Weights of a small GPT-style language model, trained from scratch on English Wikipedia: 5 heads of 32, a variant of SOAP for these matrices.
Each number is 128 + 32 x the weight over its row's rms, rounded and kept within 0 to 255. Layers, rows and columns count from 0. Numbers have three digits each. The size before them is the row's rms in percent of the matrix's.

# layer 4 MLP down (transposed), 640x160, rms 0.13, rows 87-95, columns 0-159
110:106098088137122093054135123139135130149131109124165114094078153130124132141039149134098133139112158114128134154133171165090109119088140099148110164138108136145138127112151186132143136161126146079094114145144124136148164112184074077057147166125174129163149198073176169158129147147191104047169126097195079133161167153145106145128119122040120095162106124157120141176111121137160118142097108179164095131179139133149096156134126119200094144065196073078095110138123122133152150094082153
105:143173105175048176080139187102111085135117134099096113123068079143155124118091136121154117063130108140131135143135121077093116106154129106104154167110007114135156109169111168147147132151136039124115151119170084121115138127145168152101165161097138106133067078159071116133145139109082165164093118136168144100102134181158164144085118151146135087214110121137109142140123122116135146125086165125159072084070072153115109131081150105143116132074129071105097142076108094123093123158124155
106:142124148135088060096106088151146165110165184071110140102109178124106127100168130105147158154169129140163098195102128132096159055099130123105161114194121170158089132110109120171089141115126094098153142131134204130115191104074114166136070132127150095139123146169127111084083128113099127141067095131136197140066145115118124099160151137104102112142134114121172045057154176114118058145148098161117081132108090121137088180116122111155119183120115123142118098091072107188091110107176101
104:113110173121125184169189099125127153165088146170132134122115147148116162162144117103096094083162164099129146121155082186184112135085127173090152155126206114173094112107105090153130100099079148088220113118124097135100114136135113159109123167198154107169089131162114123096107125156119120123119153097121171102184173128224094115104117081145147115133102136139101141112149175159109173185186130148125157168172114112101109086072124192092159120134128122125063124167158159144183107162077131
095:158132163158124093161103204156151147129158116129159132092214152142176175109122126141106164117148100176118052142074129106034097207116168141081144133148151166093144102092139126110044142154150130113147117111140133150141165096154148128084148144149101126076143130131129147162161163119131165140131114182106123102118153169115118119177068107136090100053161100123124124077086088127142143087130154120100112183105136133111134115142168181119066078148122092115199160176144128104158132152163194
110:110140116139070145084100185068087171165177082111148113120097128147150122127064088120184086117083144075099141135090150100154101181130155119145048210151141137179065127138133193132200133161156100174140158107143147126124112136124141181103107075140117076062145146071116086173131127065130091145179098150188123108087138152113139154153092170155140124072141116175138114096109131131106143119118137163165092152110137139076102107129089134119156097116172113143144132119115183085117089118087137
100:059137159160158137145096137094166107143152197119152179078181163155117130116120095144136122168095096142102153136126189120136093111151059151097148160170115044145127114148118121086070179117192180135185182092121148173105138129120080172102101088123177073138129069162074147155172098101079100189135110183144146134125160115138104104086102111156108187104153166120096162118099124127085129164108153093085118163105090118092145086123097144143155111150126134132076129134110107128130193181110144
111:079137103112160122200125135092157120140104167120140118136098164158123178170123143151128124109163134115059112168124078144184146154100140140128089120125056129187159075155112155092065191088185113102152115130151121093129126154145135092107097183152125120109118178176134161185097152134123110139129092159140181081107090090102139153167158163118115098159131086172110122165146091132133028109148163158137104136161068124095144037113168128169143146169136130162137076168067161152143169112123106
093:122110166131135158143159145117153148095146164109116134102101122141110053116126091143136153030147178100087121117122196143110099175158126062115112156124070101103159149149140101127130114109124146121177094134030142141125114105124104132067157154113142119222084119106191088178124154169113179137149121123185140094114093120149164120135135148149111089132130160132090124136118136111064135145170166084153224142186103093115113096098167144144135131094163104094072149119128147082168168171130180
# layer 4 MLP up, 640x160, rms 0.13, rows 88-95, columns 0-159
104:091091186109167153193106181130116144152146110125095178146126148157103095081151071085107134146147165140078102134046145126129102162112178141094147133148144129193119143064173128155154148075147140167138149081095157100167062162148131125099178068151122145106137115096171125085171105121104116120141151116139193202124125109157095102104117143190113116126138186107130117130152103075106171148146109153116113079138159197091196165164084176117156064125149116129145127155090127102100123089126084
104:130150115138120114182103168150141102123125108149099097169104122099155122187150104107106159129109200097141133060169140085106172162107103139123110061061135143093112102119098154131106055118098167155178072122137155139134169070117125136209144125127076120100132172126166084115160074087202104159162142120094138169100147128100099070161134165112152064129100099102106100184150128118137175123107117109130146193039124123160178106119109155129077176162163119118155122087140134150160139150108083
106:151133168097189110111117087119126105122120153202102141164102154115126090095129111141167155145125126126139100161117158085134159159115125174101107039066128137090142110091172122061138122152109099144140146135189154125146141109076133165153114123135153138084135165128196122108126164179105118125099131115153105085163068066107116153166137110055133112123095161109098118194066077157116099175129067113127167181108088169130109056139121179148089117119094141223156106159082091131137114108150125
093:116138075066082155067153132090111141165082154110135153116116144112107118127179092165167120152114123141157167123170126091112108092080168112187098123132099156139104110117108195147198068158080129206170185183146121065136140126096175093116121084069155143126150186095106122121153190103135131113161143203168101126126070146131071154104100136136193160165138152124114171127110125194133140131047186131129124109136151112091154130135101133148144098117136064115172149101124162132122123123128105
102:180059144104139185121082124108144143122171128153157098120117095145093123142119106100129088072107108124155145058139122140140113174037183133120093126125104133158135096142148093140110166134076096115112100170144093161145146093123126183167154114135096131124150156086164131165138053123140156095093148110154151095101121171168118143107098193174171118135167163092079116101145113202188136158112160155114145187155186205143121114164113167077137123068108113129075130141060097150131111149084087
101:175103089123145088182197128146133112147100090125160053090164112169098113098176087156111108166169072170128161114085143116066119157115144185124142119142158160174112182139103168110172082108105067171097109136123103156145083130093150132143090155122120164123147103125172106082075129111166167066148139112051124132097131094100136123196106042161088101117120131117106119157134134186085094178101182135149125135076107164106128150114107131150124080093154096148068125121149132092092118114163128
106:157116096096102122106092135157101128112143103142097148133120125200110146185129098115126138196143143184045145146181089093156157085121135136130121116111169175218145088148147138132150125129136187070103136098158131115109088155147036127106106133182093094146094118153115066195112125164161125143133160166094173111092137110143088135165099137134125153111129169146133112147150094143143189094096140137108170078148113158078116123096116156187122174086121113127096151081156130132201179086075073
088:086133155153134047131131113125074143145145165151097114131118168119133131202112093122098197138174106133113136155094187176137196107144157134164149074142102117114084127134091157106141128079157159111106142150124132109102114125144106183178125174109153147167080094103127174113108158107105112085155145098119215142087166151179146109086149179103071132139106143149133113179119137119145127115162067060076118161164196114171133161143112096163081119102142103090125078033096119154099131115134140